python train.py --n_kv_head=1 --norm_place="pre" --norm_eps=1e-06 --init_std_up=0.0625 --batch_tokens=16384
Each number is 200 + 40 x the weight over its row's rms, rounded and kept within 0 to 999. Layers, rows and columns count from 0. The size before them is the row's rms in percent of the matrix's.

# layer 4 attention query, 64x64, rms 0.249, rows 0-25, columns 0-63
131,171,211,186,175,147,214,142,179,262,221,238,239,263,216,208,253,174,233,226,235,205,263,192,240,178,133,144,197,246,171,118,234,173,166,212,150,123,231,184,133,149,270,205,185,187,223,185,244,182,220,165,180,221,243,179,237,259,200,174,141,165,202,266,268
102,201,231,258,185,174,200,143,275,147,216,216,189,277,219,166,245,156,234,181,248,88,161,166,217,255,185,220,170,207,178,195,212,192,197,190,183,130,242,167,150,198,238,160,194,184,225,204,244,188,175,129,212,249,201,202,165,161,266,291,140,236,154,229,216
098,188,196,205,164,131,199,247,242,234,161,138,215,179,199,240,185,142,139,221,206,248,267,206,160,253,267,208,199,200,205,225,161,190,263,258,186,157,198,221,227,221,226,116,187,274,253,120,108,194,213,168,208,162,220,153,160,269,231,174,193,173,167,211,214
094,169,285,205,273,154,242,214,237,192,185,184,174,220,187,241,130,242,161,187,258,238,181,212,230,296,208,184,163,211,196,167,158,230,192,180,139,216,214,183,195,182,150,203,149,196,193,125,224,186,128,152,265,190,284,141,207,252,168,210,206,253,208,247,151
073,263,208,199,217,180,185,75,218,238,179,240,200,265,228,162,207,177,217,252,252,164,232,177,177,211,163,152,160,263,179,249,216,210,201,150,145,183,225,179,155,111,285,251,140,167,228,163,261,207,238,179,185,212,193,156,167,194,229,149,166,217,238,216,211
146,141,241,190,237,264,211,216,170,157,248,196,229,169,161,153,192,258,208,135,142,213,136,209,174,221,222,242,234,213,216,172,253,261,197,220,219,235,150,189,201,218,124,153,210,271,168,273,232,203,198,243,234,177,224,260,181,154,196,131,212,207,160,182,98
008,231,167,205,194,150,188,110,189,209,210,240,161,258,215,174,251,197,214,226,215,194,194,218,208,153,116,186,189,237,191,156,214,133,132,187,142,126,196,181,147,126,273,238,131,143,228,156,234,178,198,177,227,196,247,156,192,197,242,207,145,150,205,275,195
075,251,240,142,213,129,193,166,273,199,199,237,203,248,214,110,146,206,180,123,178,171,207,208,224,213,142,191,229,202,211,213,245,138,194,233,175,266,196,217,122,214,229,199,294,226,238,151,196,152,195,244,209,228,92,207,213,175,185,192,205,161,241,210,165
109,241,188,262,204,138,249,147,245,269,264,218,244,263,184,181,227,191,207,254,181,141,229,211,213,211,184,220,180,205,171,129,189,180,174,235,171,147,189,208,174,98,252,211,141,158,213,122,186,221,238,213,220,240,188,141,203,220,217,251,183,147,132,259,193
098,196,276,218,206,217,190,236,191,232,212,171,200,157,202,204,205,192,260,260,232,205,211,254,161,217,205,124,141,257,171,207,191,246,224,149,219,128,186,214,130,107,162,204,150,180,248,196,219,185,234,181,176,192,129,256,137,274,205,190,200,244,224,157,287
097,179,209,241,178,139,259,218,214,188,177,190,192,220,127,151,151,178,163,260,166,218,201,160,220,196,258,207,174,199,145,215,263,248,253,132,203,213,147,185,229,181,204,202,191,245,287,197,151,216,145,167,210,246,168,227,98,224,226,181,240,266,289,199,188
098,168,143,151,225,220,157,208,227,237,197,231,255,150,203,170,199,240,186,98,193,257,201,168,149,158,254,205,197,153,224,169,155,224,134,159,218,206,234,266,216,257,225,209,264,194,208,159,172,204,137,149,193,236,251,260,174,146,176,140,274,200,213,217,248
093,246,123,174,252,186,202,131,121,111,256,161,194,222,206,158,211,139,199,211,213,173,238,244,248,209,195,180,216,204,158,206,225,239,170,227,192,215,218,176,202,198,283,154,168,168,183,184,232,219,167,245,243,265,124,287,227,131,201,241,167,199,224,247,189
098,169,243,180,216,201,173,145,142,125,248,227,179,161,191,177,216,197,242,194,228,160,153,235,239,244,123,269,229,166,226,228,270,143,164,151,238,189,267,235,191,205,183,204,144,242,146,183,215,229,205,255,195,178,158,242,246,132,236,254,224,185,125,245,195
088,241,229,221,212,234,158,195,140,174,180,176,207,226,235,298,168,171,226,154,196,245,178,133,197,148,205,179,154,182,214,187,222,194,250,142,218,264,208,222,247,219,80,216,195,195,123,256,221,237,293,209,147,168,234,224,172,211,208,248,241,215,188,232,159
114,234,221,158,177,224,166,192,195,203,237,233,148,156,216,217,182,192,171,177,229,182,167,213,176,210,343,152,244,202,161,203,164,187,192,260,237,287,192,129,237,183,175,177,239,231,196,252,242,162,191,196,228,198,190,218,125,206,146,224,237,250,232,100,155
099,202,220,157,209,300,139,242,184,99,239,227,171,118,204,195,191,183,199,164,141,244,161,235,239,233,201,169,191,231,195,202,260,223,193,237,214,224,169,161,275,257,104,174,253,196,216,262,191,202,205,229,239,211,178,221,228,135,167,195,241,156,237,179,186
077,153,182,167,240,247,189,262,155,214,137,173,237,155,216,246,174,238,192,191,167,159,151,174,214,148,216,210,193,202,209,200,200,254,225,132,223,228,216,245,174,242,94,219,197,108,172,270,197,230,233,256,195,159,207,248,254,188,195,210,288,223,126,235,195
015,169,187,197,259,273,173,189,164,152,205,211,220,192,213,182,227,184,221,200,184,142,167,207,219,197,218,216,199,145,250,197,229,219,212,152,254,297,152,240,229,200,154,193,195,248,175,185,233,222,236,212,221,237,139,269,209,70,184,142,226,242,120,177,131
113,180,212,218,217,246,136,115,215,225,235,196,211,192,211,156,188,223,151,178,155,293,183,180,146,213,140,203,234,157,267,210,224,202,114,149,288,271,144,202,193,248,220,167,217,203,153,210,223,204,211,188,227,220,136,180,270,191,226,225,225,263,194,169,253
129,136,185,140,213,221,246,297,204,249,192,207,210,177,145,183,217,176,161,156,168,227,226,181,130,215,309,219,222,249,181,302,148,213,174,172,129,162,207,192,196,240,199,191,222,232,210,138,229,214,177,169,211,261,205,220,183,251,209,242,188,134,226,149,216
105,178,225,209,207,204,153,166,181,230,218,227,198,166,166,240,288,189,223,216,195,212,218,148,199,204,118,192,177,259,93,131,254,186,227,233,173,189,183,210,195,161,279,177,114,212,251,172,204,127,236,264,265,219,148,213,188,173,243,226,219,175,182,265,195
083,258,228,183,148,161,209,260,154,166,220,179,158,176,219,212,216,159,222,228,231,196,192,181,226,210,240,167,223,137,233,192,178,193,228,232,204,188,172,194,272,274,218,139,246,274,134,157,169,158,240,143,203,214,218,234,132,268,197,154,192,234,284,112,176
101,196,250,145,230,217,180,221,208,254,209,201,226,232,209,127,160,215,146,179,127,225,137,190,246,162,222,208,180,152,133,185,176,178,233,141,222,190,252,179,295,201,181,139,233,211,180,289,263,250,196,190,211,146,175,202,245,186,277,222,218,142,168,247,213
103,136,208,217,226,221,153,232,147,179,175,230,263,165,200,156,178,189,144,161,170,169,204,151,200,200,228,261,171,152,184,200,255,284,259,212,200,344,191,237,208,236,147,246,187,247,192,222,165,185,226,210,199,191,189,220,205,196,104,216,160,220,162,144,216
078,232,173,192,194,172,199,144,204,242,187,209,206,183,248,138,257,214,246,222,253,134,217,141,176,172,164,256,159,210,205,151,244,209,185,165,152,111,261,251,181,133,303,226,144,165,187,205,262,160,188,193,219,198,233,177,202,253,233,163,167,225,175,266,231
# layer 4 attention key, 64x64, rms 0.21, rows 0-24, columns 0-63
115,230,221,224,215,138,219,261,245,236,156,120,202,210,246,202,246,172,176,190,256,158,201,115,183,219,284,193,223,208,151,235,164,125,246,164,122,197,207,181,173,207,223,200,234,235,238,178,227,232,179,189,200,181,242,165,173,176,261,212,240,176,159,83,210
094,232,233,214,173,194,259,242,231,300,206,182,149,191,156,208,123,212,158,218,224,186,268,174,118,149,222,138,248,198,222,190,154,200,228,206,175,236,152,172,182,221,278,279,146,230,248,169,152,182,184,188,213,206,223,216,165,245,155,172,150,162,197,200,272
104,179,195,223,181,240,241,251,169,166,193,204,174,128,186,214,202,259,140,201,216,231,97,170,268,249,203,214,155,225,225,183,161,200,244,218,196,254,173,234,186,252,137,241,280,189,226,206,243,199,183,265,199,196,153,198,259,146,109,135,176,247,171,195,175
097,207,122,176,156,219,245,227,203,266,235,251,233,207,205,246,206,242,191,201,190,154,203,189,132,282,173,182,180,195,283,188,178,186,254,139,139,221,196,299,203,221,218,138,224,224,163,235,209,174,177,134,164,214,172,239,192,119,175,136,249,212,167,226,218
085,193,189,162,175,115,258,237,210,233,150,188,214,238,187,275,268,215,183,233,218,215,233,210,115,242,313,177,200,200,154,183,163,183,183,227,126,193,186,142,220,162,170,267,221,209,246,174,206,156,203,203,189,192,228,214,156,219,220,148,153,238,190,141,280
142,226,183,170,221,252,144,177,209,182,199,231,212,174,201,284,192,176,221,147,217,104,237,239,235,151,107,140,233,157,244,235,264,154,147,172,199,194,232,203,172,171,225,196,292,163,172,198,168,204,149,171,246,234,162,202,240,205,177,259,237,166,219,268,211
009,216,205,235,171,177,264,236,189,242,127,132,185,238,172,206,251,149,149,212,255,220,243,178,139,210,254,178,218,190,175,212,167,206,229,181,134,177,200,190,222,190,254,266,234,176,286,102,235,191,189,168,176,181,279,191,111,201,226,170,208,179,191,142,231
080,138,189,157,182,162,277,187,212,153,242,179,191,178,193,219,243,145,208,152,253,215,256,196,197,188,188,185,229,190,200,151,178,203,252,190,206,183,181,208,154,223,202,235,133,250,119,134,134,183,221,207,190,248,240,176,154,265,178,231,245,335,222,241,201
109,200,250,226,212,192,231,227,210,230,160,189,202,195,190,201,177,187,140,207,244,131,254,234,146,234,232,220,180,201,185,188,179,170,264,203,155,208,224,220,219,284,200,232,213,145,257,129,255,132,181,208,211,182,218,183,84,161,279,169,190,237,151,103,212
101,199,119,108,196,162,191,222,224,230,158,193,235,236,213,132,209,265,170,168,220,244,188,147,186,199,247,147,257,154,141,245,193,165,259,254,168,204,211,193,285,223,197,214,316,220,193,206,172,154,223,193,236,131,221,178,191,182,203,175,174,163,236,228,178
096,220,168,170,179,213,220,220,263,165,232,215,239,140,196,207,171,227,177,273,170,271,181,217,192,178,239,160,228,238,188,234,208,183,232,268,161,213,221,147,205,178,154,213,193,138,156,284,153,121,189,168,251,163,241,167,138,212,105,171,190,234,213,240,277
097,170,228,184,200,208,146,182,179,191,207,176,221,194,203,219,270,218,254,230,182,241,199,136,275,236,109,207,148,198,262,182,141,145,175,251,205,203,161,199,166,298,144,145,208,256,233,190,115,240,213,123,212,227,184,180,238,201,252,200,217,219,182,255,225
103,167,217,210,141,175,180,130,272,256,181,170,242,271,268,257,141,228,148,243,251,248,218,275,155,198,194,251,181,146,164,245,197,218,147,211,175,176,157,165,188,207,207,216,177,194,221,139,183,124,167,213,167,231,258,148,185,255,187,230,217,236,224,222,165
098,156,180,217,191,133,179,155,201,300,175,211,218,264,204,186,199,176,200,122,231,128,277,231,191,212,207,181,181,189,207,193,131,258,184,201,269,231,199,157,154,212,278,215,194,201,265,170,266,234,118,166,178,239,170,162,166,247,170,225,196,163,239,230,220
083,185,191,156,244,180,163,197,188,194,202,290,138,204,253,141,228,278,246,221,236,182,174,204,186,205,221,196,170,161,223,182,188,252,161,193,194,193,307,294,146,159,233,187,183,175,168,293,216,208,184,154,235,229,147,206,248,241,232,162,155,228,239,183,148
108,201,213,161,208,215,219,240,196,162,165,199,207,203,234,182,121,213,278,254,236,110,167,211,208,179,175,225,198,176,187,195,274,252,229,186,180,203,207,162,203,214,164,208,205,306,107,270,148,166,214,185,204,237,226,220,197,250,174,252,136,140,153,261,158
106,181,146,192,215,268,169,176,215,170,158,177,218,206,264,195,153,178,221,197,194,226,215,209,210,182,96,229,186,203,194,266,224,262,173,122,255,200,174,253,182,124,228,171,209,176,129,184,120,198,224,172,218,134,189,207,262,202,203,279,217,219,232,290,206
081,247,172,151,236,252,105,148,141,272,204,239,187,212,212,132,241,164,274,142,163,249,211,224,196,267,220,184,173,198,208,222,240,187,157,205,275,157,218,223,210,203,272,158,161,201,162,227,204,216,214,191,291,204,134,179,211,170,258,219,185,179,225,215,167
023,161,210,175,253,173,135,108,236,244,211,214,242,293,214,213,205,194,218,149,234,188,243,277,206,240,185,183,135,188,199,203,194,233,127,224,229,179,243,157,143,219,249,247,162,189,178,164,259,208,144,144,217,223,157,178,202,275,234,190,191,194,278,229,179
120,167,203,170,242,179,162,167,238,214,205,223,262,214,185,199,211,143,235,161,195,200,200,219,194,125,82,231,185,222,264,136,198,241,192,203,133,148,265,215,182,249,190,177,196,204,158,141,219,236,205,154,161,213,258,243,193,254,177,191,234,162,289,244,267
135,231,205,262,148,201,155,209,210,173,110,217,211,154,264,214,174,197,188,182,191,177,167,142,240,210,205,206,176,152,206,109,174,204,270,221,232,213,159,144,231,260,170,151,262,251,202,186,99,182,242,217,207,216,197,210,237,158,168,186,239,240,238,226,292
100,194,141,204,198,253,203,198,207,217,148,156,236,241,196,202,195,176,147,198,274,226,178,247,160,200,189,232,291,203,190,204,196,197,221,149,219,167,182,167,150,182,203,253,294,193,230,187,226,207,120,214,250,217,279,187,136,134,253,198,121,165,238,123,221
088,132,223,231,177,186,263,233,287,109,183,267,228,200,243,163,185,249,162,195,196,194,158,173,262,194,162,216,213,170,195,168,210,155,195,204,155,257,207,194,164,216,159,249,154,230,160,264,198,186,217,232,131,156,177,199,294,268,155,226,201,183,143,203,162
102,247,232,205,187,181,163,159,160,210,154,217,199,175,254,106,186,153,305,184,204,170,239,177,214,213,174,145,170,242,285,197,259,262,166,194,158,252,176,241,125,148,223,189,241,173,155,203,196,151,255,231,291,187,231,185,176,182,185,195,208,239,201,176,221
102,271,160,194,182,203,224,84,228,175,193,152,140,173,189,159,161,191,236,174,140,232,141,281,176,189,185,201,173,217,216,195,176,216,167,207,173,183,296,181,213,250,204,177,205,181,126,264,178,242,160,198,252,235,157,190,262,178,233,250,263,203,244,224,238